Weights of a small transformer language model: a variant of Muon for these matrices.
Each number is 500 + 25 x the weight over its row's rms, rounded and kept within 0 to 999. Layers, rows and columns count from 0. Numbers have three digits each. The size before them is the row's rms in percent of the matrix's.

# up: layer 2 MLP up, 512x256, rms 0.118, rows 231-248, columns 0-255
# down: layer 2 MLP down (transposed), 512x256, rms 0.0546, rows 231-248, columns 0-255
# gate: layer 2 MLP gate, 512x256, rms 0.116, rows 232-249, columns 0-255
up231 092:492521496573509507476480523530481524517533456547510504522472494554470466487475516545487506509492501464486479497502524522508500515529510511490480470465488514507490520522514476471501464488464522421489511498502524466454525527519520489465492474472483500486489499499472457463507456496516478510525511520488476505464549509480495526482489526502524523522464486504491499504501464516483524529487527480436490480472488510465474512520513484511522481534462435493490529466533547479472509516509467474498515504530486497527478471521496502498489516452503558486506468483504497449483498520523551506488470515502456525487523514453524483446529501503493544512505484480488514556532512514510487539516510497507488527499499487516478545505492491523571508499500467456476510480508538499486465511525456
down231 096:498500516524485496455526480490471479480493469457479467551494517552482497492511494556544508527505522504426511507525550522462476503516484514483504455501482489503497515490502494440486470491487518417486499482495528507465505521548503511471470479495506514492497475537480480481512495494535439488479492513505489520442524482487509530482510507477505499517460449473500533482508448498482530512489499504434488523496505460505494492551522473492509494502494465486501482484564500495491502502472497507514488551516485503539463482497525449505465542494503525495554495510496511471460485521501509520494520479494436533509504563503518498478548469498489498512491478479500516504491516499486498489492498482565493495511524506477525536492483510472535476465484511468470477491517528539523519523535483
gate232 109:518517484552485465520531453473506524505527474539512456480548477513528506554462495461479573507506487526504528467465466507506562486535499478487509500472488470474491483540481475536494492472494479526471537462514515488510481531502531516524476516465447527430516505567499506498493503470480490508482506518529492449526480495502530523433485468519482462490480488477502475545489475463483480540499524490500523491501520475477498514463491519502535464464518514494544481565496536505512456508490479483525496465508522464532465561518506541502525472520526506486459521494529485478515493470505505484509501492502475525526516503485504498487489495529514500500485516507511497510504524526508496509481521486532487502546521510490514497489532526442496514514513503475477541526492502501504489482526527
up232 108:492522494510529507440478536459490432510496503457495505479516484544445502479490510506483501518529519496489520481484498495464544489470506506466477509517547501506523520474478477461502484496468505532462513523438508506498506522523505496506481491491461506516527497484511492506508510472524461504493444497497498503531519497472507528511501525534521474524506521499513448468459499552502494512511440495467498509486472505525498522484490448500485544514521506494488464458438457531502508477547538537479506437496500526519507514516524479519496453482507523468503507488496503508510516561466562556501508469504490480475492504521517532473506524510529539467528532526529465498521530480504525479468505468515530476478495522467496526478461488509512487518436489516499508469493498467481511486484542
down232 098:474500528510483489479451538504554488528471550505480511533519532436499485521506467525528458488546519466486442533499552514503488493498462510484518524485519525496501477473461492446510500481532559501486499492470523522487515531522498431520447494493498475512509481457485452534488467487473529479473522512478472540500504523546510498506501490526470471508493522523542519454505493499537503468467487492538492499514469510471516488561539539482522468501513476509475492488473497455525524481491545528526526483493505526524490533508554464500499508521494490523479490541462490515530486524466503503482527485485530518515469508469525532470526481505482512505507485538493499494486503507496504488510514458509505471530529520494451484495484528498485515535526508548480487467489485518490533518489525
gate233 096:504539554510514543465521468534558542515503476486525575543475529511510526495506483481497484568476555511515471469491534501480467526510503507518536488487499510537490529501516499494558490485503473471527468476486469515439479500494523522547544506444477495509491503489525477442533515524463514519505518510499511488506553522511509471484500481507508486489463507518471482490503520532484493503477497473508547524531524505518479477491522489520526474552462490533509491472493492510472491512532511507518500531538502459499474542525555462530558525473528489500492511526541510483500485483483495548492516471501473474510530487465500481479493502462489521538483486462506514463522476536523520507474488494497525504507474475515475498511525483524530474489494493475492476454513508532524500496489502
up233 100:519532497507503543494501520568506495457508535483512554501520511520518482522532476476488528463516519472488555459528531518505533493514510484491498498492529487496508492485503521585492467495504481525534524485498486506454463481499516516474516523463483487502528511465505472457487493498458491515509471508500482470525501474530506535460481515493486547454551485463520505517540527505501462523541506541519488454519522502525507513490475492469498546507499526521505483478539518533476510474479533478510486504496537469574477480503467484504519510493500449534484508477505468537516499499484520537552519492513513497513494529544476529463517506573507512506479504508501513480483513533498478544524520489512513486472481502492557495486491472530519503510493499469473495535498514509518538517441526
down233 095:480490506520514485522499469447471520506487472493530492522481540517553485496486491504499445476493488512461418474499474478538528499457510509480479480512499489506522483500521505457533494503490528519477513472530516469475497488491526500492472542522488495459531499484485523484499534493542505488481475497500490545487494521528473480468497468489477449523515466527480548464512494536446514521453478481505508496521454521481525509469486510531511484527546547520536511531493512493513528541484491502560496481486511488470522498489502493479503483519524549495491472485507493460487503491492522528524492478507496465500527445531515444524487433466485468486483495529474475457500519507491535493486474548517463512516504500517528478477495497482458495472484488484499546451467542474504512505533457
gate234 091:499482520464515457512494520493507496530530486506491516537473500501501429501504526497498506496485560520533484525519509532546534486498493434487459483484501526449537492496503495511494509542526482505460492477498501517513513501528464514504487476477507511511504461501535551481541512512539517503480478473516499512451513476532480519490473467512521481481488515480516480477497512481452507489503521507491558503501501527488474472519528510523544476473490531486517513539518493461486465501477564474461461496481470528479460520522485496502524500516466474459498492495473477490497527469464514477506506429539494504461545540453487516551507498500491467536455456508508509487471550509500484504481441462522500460530478501504498514517492521523517495494477497475512500473500540457516454468508509
up234 088:465511488482485488505528481484498523537505482538471538501476497483488481528484511494503504505431537520516470514550515493532549495521480412464470488492482537487481520521515474494439487484526459478496466506505495512508521476492463511527522486476482513555525465457514515490514480533505525535531476444511507518455489529527506471467517468509473512542518498472539466490496495455501492502527536497502504472535494528515467482515473528518491434480502506529518500526468466486475476478456553471474524516509477523492479527567491530513512499518490487529480509491510518466517537497464460479507485492522505482521516521529460522520462467499492490505455480503485528507495476496512464493475485523512524501505486489532489511494470524490485465516547495553491478503526538514525480483515505
down234 094:491475503553501480480505518482494495492479506509490531455489493518513525496526492519555494505493453504515519493483508459496564499490513491469490461475491456489518538530572516468496459455524504496469494516499441530518475522531520496473502524520524502546496542481484488505467476488460503513492475464474545531516489508478527508508532507514484552500494487513497504478524525529456477443483539513489489483447500497461494524510506484510519510473546481489536472504476508496487528455534477511502550514516549529477499518529502519518487475510503473474492536520479539493524476520492489484498538492541496465537514492531513542522572495507494513510503500516527527482523515494503489502456498488516503503486503501482542533479484555550469520496465499479536480511506563533497538471487496
gate235 099:503524503502478525545459480493499545485497543452522509528497514527549455525513501527516523497447494515495513518478483496468516521496538499495479473503512472507503502505450518512500517596518489500513526503563511489507529497522544521538469469498490503457502504457482559522479516524492478464478496501526459504520520482492515473518525493486497519531483502502485474497534488491508465516514449491492485500523529489539520506560484495482500497513495480454543519487514483510497505555507512501530485483462551472512542487501494490482484500505495520511523484495467495505476530474478532492449495558461437461481527559497513485513494511488512493512511532495516512501504490536499529512511465499472494518489496525532523502496536433482508463475506522537456486520486509503500541552497531
up235 104:476480507503530520463444517486478469477552490470457504533502485523533511493497498536498518518477529534487466559491449490510532497454492499515469513486495490555514545480472477522483502550502496505466499537514468487512515522471477482490479530457535488503460474548493510469522541471493501523493517492496524478479494489482513526515481527493489434518497517516480465495462515480513518535494538519439471478458514464505466505486528514491492483501472477525550467505512562509499476521494465477523474546530497474453503491492483527499509510492545500488499483505480456452497501507500495497469487513469478483474557500475553518479490510482480499487498529475487499479450459516499513537490462547517500481487491523521490492514528486511528499457523515522515481518497523512509504548465464
down235 098:497497527501475487508512537483481488467449497494493518489525468479496476544526531489504449480519502488505458520536530446500502484495498492517515525525490467477485488506504506478474525502515477501533451509506496484518502476525522497519503470483535548452470506499527488488537553517531501478448516530468481500504511521473502489526454494531532496525467526429502517461513524452499474506485502522521537493486451469478544464532488524541513515509529503442499551494530467522492527482493546543539516476472479516533505473487472470493483462499502525504535513504468498517548503506503501528503454483551493494534482542528520525434502524499489477495506510469486476483487492498491480507555512516480472544511559466517481516503506487496513481489505491496491464494469509519465499459493473
gate236 101:524493457519518499525476472489505480439498535499510533527518501469498547539502510510448524490517485541485486511482497450489501466502494475505495470448453482471550539495484510501508501469471499483479485522494497532532548486516476481483488501513462503456512489463523524464498519512500477460480538492530518445522466509501514462480471506465496493459467504505535471466478542526473507497506514506550489515535564490492488511521494494504534466526517476492554507472499491503485509519519500512541495462511475516492559494487483493494525526514507468461488530525501478517516465490487455514511487480530476500551487521503534465511502507502502464508512457499534477482507518489491508509538529434522523555470521473522467447491465480491490474523508487476498537501505537546477487491492515
up236 100:514502521570480492535527507500480477513502503466510516470520466515504468511485524479512496487498493521459501524512522540537514520496529520505514505521505497506476477492513481522509534508512534462480457512450530488507505490471491508510525489500532442556473540527474510524461514472486478478498522523501468477484516523528512475548509471527509499503448537489476508505503459476474462514535481488445510495466465538513535490496454524553481501505529464484478519521478496534491497490530491481458500495522521500521514478469492472514469487461510482545478494523553482489504519517522529512546548544452492516484533515467492457482454438478514526459471544491469493521485520515511522568484502513472485470530486517506480512499514522514487467509481512492523511490520497510489553475526488
down236 104:456541506509525526502508480507448499503522526447490497488521476525492491547497508499532502509495462491529482530473568471553493422439456520459497538474470495508500504492507514507481500478502443515557489510493503514521531495536458496464470506473487521455483496492518497516505526542507541481538540481502502524495496479504493525483506513448514493469540488477494507491504542549514490498465463522530529492499534484505532554517486488501525526517504507509533468524487507513476511512495480496508495526487506470492460470459501539475469501526479543527539515510472504485493502516470472525468474509486512505478498562493504518507499530532508495490550483502518513540500513505492484517535508495519461522527527497502515515537493475560497505503489518514474505555495526516541462533503456
gate237 100:525477484517491483510517482525513506503479513504481536500506493536506525474517538457437497483510513483472509453496475439524466509525509495508535513487501533516493556490482509509490489452518517494489508471506507525520501518523457492523492534468482539474497497535475470508534506556478514477489516488518451550504518502474489479515527494507516505456445492496501506478468499533481506500532463494522490466489514519496485492517462465509511465475460508546491469503514501472465512512482481473516506519484510481525507475522516444490476535461510538495514504468557519497460478501549505478473475485437532496511459514555503475499522512467448519478468460532456496547545484447528520525503509482494477439504510508505528514507512518473548487486502523444512519509497486516496512513502511
up237 104:506476480547499495504483467504522543506478501513509528506530417482509507522486491514535545476518508505507519476479472474478519484505490501445479505474493472487480520567460440486489485557430483496525557542473490519480496517499501483502521514446490517470579500504491497534522472493526531519492507494489522507474516461455500496485527504473500525497522475511486499497510525484480554523478501508536540501477500511483455458523490503455481478515533490491506481481484479498511484532522488477509495481487485477487519516528486524489426482500513520523452480503518521490489507497506522526485487494507501491518483472508499467480554475513509509470515518460547515567479455474452485477534531492490499490516503547528499497486477505474472446513505494526467487478497508511512477489501527
down237 097:516472487498503485493503515512541527508478558498554559514502518507509497512480527474473437495478498526541477507495516452552473532503485495504461489476476511501516510544506489518429440480493471528546518479531513487555474487485507484470492474525548490453511496469478523454517507530496502490476524509472484539487514501499520477559488512483531504494523497483470500508482543499541501490495538537525504520498518479445496506517516490502530534470496519526495435504483523507477522505537494509503468494474492494504471456509475506468519530499522533487510486545515499486545499525520526540496470536494530486462515485491539508517488482471484548459517501498501448506518485529494544496505449490541518511495493515447482525513498523480483477490492518497480542473536522509500513488519514
gate238 099:483544526497507503517523547505486496535520476478500508545482448488477516514496463489503497470485502503455507472495520539451455527494474540496452500527505502477512518483509497505520476543525514453495481506483453498475510574483497496485480497502486530498540522484496513550537527522480515455503477501465441466526433508496481483506505474486519487516493504505531511521546492477501534511556485494548495470506519517502473453523505476436534521512492485541488511535469455502488500511511504487476527521457525487475518512527515518505478489497481515480476486499526497535480483496469534455496492508500514529544504519459517491550469482492454500466525476485482492500541495503482483468458529485492491506464519545450479518499500522488495466496536527534523465492533477521471529502502504
up238 102:516471491493485520478475510471507507478486516522506493479544523441531487451478536501481524529513520526513495499497512483524533507431527485496531524506461494493521534509508536491493518490483532494456484472548526508549484468507494525481431471533514514482493481481496463480471482457488462510477521499486509536478515520484489457512478565515508513505507474525495512502459532485480490513463529506467481552507473466523501499488518491513473488507506547461490504469485520507510474488496496511491500504553477526551516516525502506503503532485513464499449485506465542491511513509509443509492509429518487501445540487565499518473541508530519508489493500506522495499521490479524519525478492481495489487484504449563476521488504495513505510500489528512499515571471521497531497462522552
down238 103:555448490495551499518496475493534479489509459482449508511497501496523495504505516491486530517541528484505472484529531475528539490476490525463488443484466537491513453465535490476481478473487523479518487482537495497515439501513536519444470523516452466473500508509491486490478516489534511503480511526513496516507484478492469514484522526511517503507519525506473471492479527553479500520516486546485532507499484478496501509487495508564476537486516564465490513455440546531514485487485504488526479471506456498469518529497503494512479458525552499464546484512491520484528469532488487462469481487482499497462520535464503519454461529523524460507487491511496500490529505510474477565468482506537507517507520492472504499513503502560495512484487505480503519477540503523497520478520535
gate239 096:547489514464509481496526538502545575551449488527500489485475522447506496481494483495452488496522541543438502501495483522540516506547473478534482490452469524484521485561511471538485525479481565458523510505504498492470481488495517474527491496487531531506471488537489499478522507459476483510522483456468552459496505532460498525527523457507530489485496464551516502497519508469538474513521482484489493484538491457515557482487509505468511469497484519505474496475500518524474498530521498514487489472509497494511516488466474505498520487497519543519463497508469489467524511522493478520535473495471495496464477495534525527474502485497512551500478504476477506492474497500534513510529476490488480543521520509527461473468493492509506500540504500522513516555501535484480547503517510
up239 095:448493506492543504485479551512482537475509477499470523490522476548517496459519498524494526482507494497520493495494490529489540540496457531495526499520507492512496511547506474536527450496470490485494494528444537482505483533508538488502526490484532493567509467519452517514506499508461486467502484534505511521505467461479524511485458517461536525517523470472506474504520544487464469507473550494547464511496493474522498550475498520535523505533468484488498515565492491490530428452503532501509470480474495505465511476501486508501487469467542524463506534473508487482455502526511556462478496507482495490507502524501501496488471477501499446473516510502504509485494516518493475489484501490547490505476446451498514504505497487509517455499513485495500484479511443506519520466448513
down239 093:526475481543536445494511499474489578504493474513495473453464514499484519476536494463453511481516484499499486513506520503526500465515446469523578496493538465483518516486506469540527519472497509460518502451494495474506481495494482508482457519491511516484515487488531480493487463502481503518509501521506456490518501492497505508507553496464531490473482495520460480456517474490538492487489449519540523522512502481487527507506505495512495510527475501497454514498572509497555509522473494489524512499478455500501484499516565465503517431474525537487503504485507504495502514494507583514497506485476480519506451483476503463514444502477522513492480473473499485493507527491480500469517499522560509492530495527507498490472481499545452557505484480519500497501468522501482484534530506
gate240 103:483487489542463524487520489473529465481496507513515509469477462504475547539517515478476495484496532510480502481548519482501483526507516501496494550513464465476471477491493508507490514491496525491530505453499477483507509481508524482453497523514481521480467488490505491505444493491488489485512517516467498482516493556453467528516513481471535512516513475518510509499525517542488524473505528526510455538469506502533503499569506475529479489494487467512505531484523490495474477530498473503558518505432511472473503478520486483478508528496507513505507545505544514507546484460511482510452500517457550518482480466456452479503525462520505506484486541506572484535536570489474492503504496476461511497527565538522480488494461500527478509533530522523522518535513533496511496516491480
up240 109:509510502516528460477518497461517469540480518531458489460533569470467551477541497514475471506504513510495510539507508472484518511518545533469486508511493506507486510475468491465495520552517498510471459521507516468496456499481486472505509478484446483515484479478527551502527510505493494507496487508547494501537494494523505519504513519479544483486528473487511507504525482508508486506523498526536540527495465540469516489559482480504489519482538486475492499520519468553521480490498473483507483466529541529521494480497534493481547481523522519485503528524513490482482504514529486571513489479503518511502475440456497521453529490493482522495540520489530502555486503491463482491454553542493487467533497505524533512535462523512507482490524560494491480502500447486503529541479487
down240 101:522441479510489489501477511536528497496501485475500510474513480451471520523493495462525486493532506489493461509531495506479490542510492506479487507516492484508573534498508491488518538510517479487484493506499515500520471487507501497529487466524507508491491497503481550486499482479515468511502474505444510521528480525483532523547537512488545516476517538506484487492521492499461534477535468489522547518502457471460465539512523504488477560477551507510462506490545468519480495459488532535518488478539489480478564522497509473457540549505515502507544533515519496540453454478540529539498493486505506500505490521539506520494507499518522490548540469507514461502456473499479530481512478508484520493503490485516519502489481530454494517450515566515493519469510518521529517496562470
gate241 104:509501503470495476473498479484540526525511520519441467506484496487499494491496503472476522495473491555526508488513508540520465510472485535497508494473457482462468495495471454557485504514522520459503495525505493498523549534508491507516477524500528480469487494523521508515495537462499521546496528516504499500490462508503501506545519470498523502507537513479486483503489519467509513543499486534554459477513481512488499506509541524514455506467500529517452486468503500450479470454464453523492514483523495479494516432517498519545495450511493477552543506487465489469518514496528492508521479473489482561492535517467516483522486479503555501501469484557541523443481464466534504517501527481471528511522532509517482496485500512516477482502475497530536455462518473533489500522483471
up241 103:501478534526468510501473553494515503491531500504534560531568501486488517496525469489449502519487481508495468502516499472452468468506506473476529488468481483477564466488527483517515539519495510504498492487500513562473527467499497514496479492483499504496532467482519505525481464512509490504504515518520488492446509514471485498468530450511460452486478468512502510481537502489506492460543518503501512511468492479409456497488501485510516477546447495442476496504489453473514507503504528541487467495481462479459464544532521482484512501498479495499529521528493533484470513501500530487482503472526473522466506506460510515492514477515476469540533508473490519508493466548483492499511464518530536546495489501518486431517502499514501472474516491458501477493545514528500491485503502
down241 099:506499505465516511508552524513466526502543462511491492492479459517497503471501457510455480475487535479486492532467481527487485482484509479490521550562542477508497516461499536483470520513483496482468529504493545539525500494502506539529473479514494489520492521515527508520509483522485507493513518482473511521464471524488440484498530554480506439499488526528515526524486545492507475520485527503472511505418480511492504534467505478523516486506452521494531524446485482511484502516494574479488497535469468500454491511486515540495493479500492529486534543503493521511507512501539537514490477519496491463496491478448526527507533499457507464486555472473483451497488515496502525486529492487545533502490482514489520471465478454537464469522491483476532493531480493491506492528521487
gate242 093:481489533491454509513508474478506531484530487508501477442520493477488501441486505530492472473484511451469495496569538489498522515496484526518510508461471485487457486526482500486508471485490530468499488500507514530509503511450477464476575480495522489527511549526515520509480540472543493509475471466511488499484498485518524470501520453483519499504529486527547491477537483471473513511523528475485471468478498512549493526520511531475477490496527504469501516541505458517492503516530456521513519495537511495453469504439463475523503553548495458503484449502499480489484490475500494502485473529513472490527435515487545488517470540452503558490490519522466470470464487503509547482529513494498490532496512488483503538542511467527510520497467508506505485526519498488510499496495516
up242 093:497523496497487522498493471500478515484505499483461484477486521499500543466480528475531496490519514463495489532526493475455570529508495536481516534472478474517521539465458514486444496526509523494566478436497503500516511452498467475492501513545484510504505482531519493507507475509521486555497489483482485485481442523495533470523511458480450497493469527495488513516455539462536524497529465490531528479536473521508510471495516473494504452522467494537490482493479459524488480532496514498504462506512481470492535491456489489507500504484535498457523528488534489522518478482473529502508501483507532513538497531576509501496518519514496533498485500531544476483502508495529498519513521533492478487544519499500494526472543487513503466526453483481547502557509512475482456494451505
down242 095:512466475481479523518488513506494479539482529509524504491482486469483499536496482509551528539537513498477483526530529493473543488512525529477501547497458490509527509502504516466508483473476482481513484444484494496502540496492535450534511540502512484507497533496509486511502508496485493484484506487490479527472456510503535494520491481525459476489465472506469498482512518471501498513500494451531537531525523483475521511535513502489548538549530509537485447542488462481445539512526469472529481567525486490510465503487490482494476487539505466462502478488517472456522513474487511502524527496486500501558523544508481491465519458463505550506499477565512518498461501535513553502522527499532500508508521509563492481524482507433503521504451492476500504466516486496510508496471526
gate243 093:501550513475501475478505525490467525516480483538524522527506510531501523464486485482482490506495500438507518537500507531482493487512491485538456478545503503505490512494535527475514496487486523546462557508483454502477519490482503477482469544532523526470518499537492540483522471538452512530518509443531509520509486512469522467503510474492536502494498506436514523545519536469492535504500492477512475500517512478467507492449534448485484517535509482484560554460534485498505470509499445561496555518500497487489490497507563489489508488470487447490490474503526490519500495491478523529460545472528531510499497493505516533491480539504477519504546517529497495513511509509490530503450471495503486511533490539462472464488517485512548473504489491536495529486491507495483500517487515
up243 090:549459499494516538508518485498451513496526483452503467518500512503471465493536515535510495479485464523506535519519482459506479474489510498487463477513533470466505458471505511505486517500543515506519492483516472496495452502532512479506487502476459488522499489491496468512462540517494492494475494559492485439459495470540481497490509556490479513488470516477488493482522476517499471529534491493480495494442449515547537518507478512458515490486506498496504520489491537513478512443497563504486469467449493552482496515515484511486467537508520521485500482538482527457529483507509518464546464531474512515475588526521502469481512528471509510527527496482478516483492495498488491486521485467493463486493485506489493513512486510488542503438480540511557468488505546529507529497504505
down243 097:512461493493490488468531498511525506498506492541482522500482537478513526490511477525478481531470511494528491490497535471515505509540444499513524547528520473491508492491536471480490550500546503481505500515524446521506489519500509510503489483521485565478474492527505506520493482505530511501454495509483482482481514499485461515467463501492494533490465490504521550518507465533551468483446526450500516494523498497540535483521543509520499495505517504479499509491456510479480465483505529493508524532510464494496519456494482510526477500528519507509477486452497488471491514565492503453486540506471472500498530466511525523503492479533458457549477524489470525456441414506502468512482510458477480489500457521527492499521470474509573490483480477504521525504546497539505519486501480
gate244 110:534504518493481495507440476485515511482494493469467503491489515522510519481480546517486486528501506500491481472472484500485503457530462481469503529529488508498460485468464486467512451507487490459500565499519478451516491526535528493494479526518514485505490511502513510493525476553508497536489501530476469505510492518485465525508486471489489513474484499524549484518514451499524499528504504537511500479485514495498528556489504524497497489485463489508538526527482526447464469521524526499479482508505478504516498477482511494437497561508522495464489529469483456501550469509532492471505507484513472557500469507505447504492525526494465505473466566486514516526504480533482475519538471532453493483496440528496465507522508511554493517520478455441469515509490528481484481439499509
up244 107:467500458482502457497524465500504507491481507450507527512482547498494496459548507529488471500518505476484518456489477494501493500516452486494515506500490504483476494477491500484503495507517519489521543556479508510499503504563505498483494522512506500524554543490486514527460513505500477524506508524481492504516511487525493509514515471467525539544474466544532460516470504490482512521507496455495478492490474476569504543491512471547509556482470487532537530534469489522490548452533520524482565484475519513499487488460493460519472539521505478512471485515507478561472465471499483512506479475559510536481498495542478493509529505506536506464513468488505492516496480515489485537530496496466499529476488515526469474546500520487523515490491439492495566518470535493464482474513499
down244 104:504510551525460497524524549509506504527521481544485525535520496498494453487505488497489528532483471524461507530459490506508479524470500477496511524490517567491492524481580491520526530522484493510495484489470483520460487512481537508497515509467511514521530493476517516522485498561493484476488517467493527516529505481496474504521477502461519508494538477463544510506480505517498484483469499478506520541511476495510482467537473521477493453511510559467459482472492497522503474495518477529500508445553462491508507527521530487509470478477418525518489458501482458540483542533504515524478512535482510461492517487506523526501503489504513515484523531520502505490519473493545504508488498435461492528504552516497513523493522480526513507519515538529484477455465504445520527478486528
gate245 103:555482519539482459528454460516523527503478475520451487521457487546512519495480499482526524488474511521486517511532481470510481510528468502464451465468511510519506504496505530553464533504477505519464476515480530493475430458507472518492530492502523490474544506497491499465489481505483543502485497494501500512494505513516504500456477496519508490504494498505510537503510494520553464455476509488510460535510509564469444521527485457440527499514503505484490489468513473516507502489532491473474524508524501510489467556494539494476532458530549466463508512503518518493480505516505508511492511460530515495487453500509544501494514466484523534529521509498516497501490528517545525493480504525525518460476458515504472499495453489485507475553468468479476506454476534492519512548481493
up245 103:523462509517490490478507499535533465492492475521483549504537505507500504499471502495520483492517468513490506473445482446527483503505492526461493521516506473477489474486499518518466508483492449489461485518542475517497505489489479497482476489504522475518520475477462469448481491494489469522526502526472479470466453525497554523473515496453507499460504490480546512515484557479514506510471507489463468545480475481487512479496454459519533478459493462514516512493485535484497544513517504479520497473459481537452500529526520491490500493494497483549521499472518491527489486505500524510512445516507490526482486513544493559492497471479522497521535525466523515513496515507469530506444486542460510441482499507524509499468452465488477527552501485487520518545495542485528519447502550
down245 111:510494491506469494480521522536553508549451489476484498477513474525459508516485488473499512481495498487523435508508463471483481506500516551490490523499465524479517490478505518509451501484460470485528491522519507489511472489515491521453484443491492439513496492437527466515469483509499491495543466501493501472508468498513534545475522516533515461525515520495513532545480510516515484505510514458473487513480541490501490522505431506517520466497513467457455506495441484479525513501521490467526563465507495504483501549482490500515493498534506448507512499497514454488458496492514481494520508454517512539504447519484506473490481474532521486516507535472525494471542512474500511486508477534474513484489494501482501484494458476467546463491500488470503455502511539437531504476511510
gate246 106:466509533487477516510513497482515477495495487487472527496509518522483497503520473521491539455451509494484537533459521508436552517469465491456494517483493520483500531533486499523491508535486496494516467490538519488510513504490453455473480538478496492487510492500496512521505512512539516529511455476565434522466503512526510500495517505513520490503482494478468471535562472473488510523514473504478516545491469533542524497498493530501574449505458525501546454537531530486492504484508513528512483497504475499498512524494540498474492519501522526509499437476489511473522493527518472491510447513476509467489513464496540504479492469532519519485462495474500499483444490490498530506497496497502511516491464498468541510466496505454492505459549492503498534548508518482495517468527441
up246 106:535468486484507493479534457514479470458501549467516486507507531472456488475463496505457459475455526521501563495518509547533503508489502486428531522503486490497514493481468510517540514498501451467511509495526489518503489558489473447512518476492540520526496508524516528513484455502504470471471505524539479492502496486472481491535498471464537520487490481504554475505543470506479522471523495505486511492504514500500497551507513518460442472496470499532502490525477528484509545474469534492506489486555515476491496498502488465458512527513520536495515484473485510463516508501476508507534469484484486520513505488482537477471486501519514543523501508506521508491470454495488459488510482453517533496521481511439525469502510517505479510446454480470500536504525454520523532531478497
down246 106:491523514516517507514521534497465456526524507493516504478457482488495496485517457530511549514504461522502460503448490521503471476461492516487520508492536502531521474477524516530513467510453524430506478526500502488538501501497437483503513485505503486471497535467468510515505476486534494535463476505514491501476514478483543477508527471547477495458529512481474548478519469486511508564524522509497475492498506495477491487526522477479521507529478510475516468512511534480445505493489470512460515534459527504488502488561540514515474476495491494507471506526484466470481504502484534515493518531475492468497507497529480507584469482479532493504514479553501479482460548521525531486471467494533567475489512529483518483527488497456500492510478462517537518504491545515506479534498487
gate247 102:505489517500528510497518530484509544486452512521422478496445481492520507538528506498517476533512495548470540480513466517514544475525476503489488526500500516510493499459518513545522518505505512530494445472528505510478467501494476548487499504523520473515507514508455501492546487521512495487474568506536494487494497499497489490509496496484495496542508479519520531476486538521498505505509491518525446495480494537504506509473514423537567498499455525524483495499509543510479544546498531524488477503472479507506484572516517482503475471475519509470521468478517473523497454501546514500503514503489480485517514491509480517558474503505499529479540514491457500484539498528506488540494531481532499505503489524511498486476546509560522514468465495492527494538505490497439525450487521
up247 102:524509512463524529449487456502510501503513463513540485497495490548453537494435563540469541481454510468511516513464480489489537491489541523485462483528507495506485537527456498462491500483483482470498503554529511486500511514485508486471510491489520515486462489482514509470497489498522485513515454495515564502504462507517511493489506464501488482539481557485470462506513533479519483497492524485459571508483508501490532525473488530479468481494532511499542483517525467481506502511491510535514477520503479493475493527495508540484498477487547488475493495513462539539557478510497542484503511486479521544558504478507495499517519465469510495505470439515492509486501479496486490521476507483488528472537532468514499487472514484487516434468527483508492546489514481506490508548508465
down247 099:514524486480496450507478527517517507505514504450511517512524494522488454477484473445477456513494533484526468517505534557524468487438544477488513504520531506470475490522477477491494480476495487466500509504511439519487510539500516458506525482484488536484504483507496497476498510489452481451527504499490490491508488542493527555529491481500510474536475524482496542554525488472481532488478513505493487512498506471516513450501518556511464531488527495480511541511469465493488428460466536501499521551516494497470488475520532504492504501538467472474519505531503542474448484511511458539515496479474510506510505513448505510515504493473507420521470487509531518471483530511523503488479478494490553493500498485501495490538490517477514501471470494543465527480478533501521491516508532
gate248 103:503533515495474494500508515520456488481495430442507502492498456495525516513477474498510518474519512468511475498509508487513515522541480515504520470525497474509472506536492516483490502483520557492483521464496500552519487470537498492493509506470476506474458513513482510499534506498532462501511511523493501530522513534445530486444538490523477534516519517462559499521485526531461507556504488498487507476510517514518468482510488515494509564487482458483493503486438522505487481497507528530494512458484513490509493489474515505536527540522494503481524470487532515523459532509496561496449463451534472437470513496583525524501521497507506504523485484529506541495491518477528467517495542490510513475497511515500493502464498474514474505512541462477462527515527475472518504511455538
up248 103:484526498553512499503500518466528477478486550489516509476523527506525497458473482475520546483540461497533505515538479522510463494501503496517510510460500483473551501502510479531517472490509459471521513500513509482508479518526479442490513490449477441529480510457478488473529481509489523498511531488520515533492481443485515534528521477505519527504544458496476457525503506485482479493532532512490500480483526496475498532527497515520487492486518485501506493520507514481494476522524525493490471485459497519546547521499532539532488459519518496496523519529577494502521450473498529461515497457496530519472447481530480485521509521478495501482487519587469520490498499488495480476476510494510505498497520551527465489479528498503545496492500491472474556522533555496523539462491486
down248 102:501444484509514517493509482498471477511521521504485532486477484540479496553521524500495496515504509494508510481511507499525498510520511467450484483508503506487557525504514544460512515487509569501467502453463546490498457518549449490476488498507527497489474470522535494507517484505475474472521484493498534491525555476496481560515509484532579512541486498509513483490500480479490476487493512508460488472485486493512511523554495451521525486503492503444511466524487477494451493503515462494490532475504473508507451550497533531471480534504487484499541503436466508503478508495509477513496466498503530462528483474489505533539528550535497497480514488479480493514522502524483486516510468520482479516511535473522546456534517497477496485517476527533471513471481461553517538482524510
gate249 101:481518482499496477477488502484481516489527481514514501512485509492476472504490506520517505497522506446549466506473454456496441487465506484507525497540490518458480501517480522504499519473455479474511525512477527472501515534518539530498488482512516492506442470518509498480481502492526517535510485435488537518513501469494492462511477504510492479501516496446529523517480511538491470486491526504560503512473476499465531541519503496535493469515497474528485441525480466481510477517471518565502467524525458455515533507497492481521510548470480522504518499518488485543503529528448500488505500476546523465525520478482511518490534482501487463525499446479489481477509533516480458520545468462530541462489536496462457461531528506504518507497524531496486465497540540459509502527516490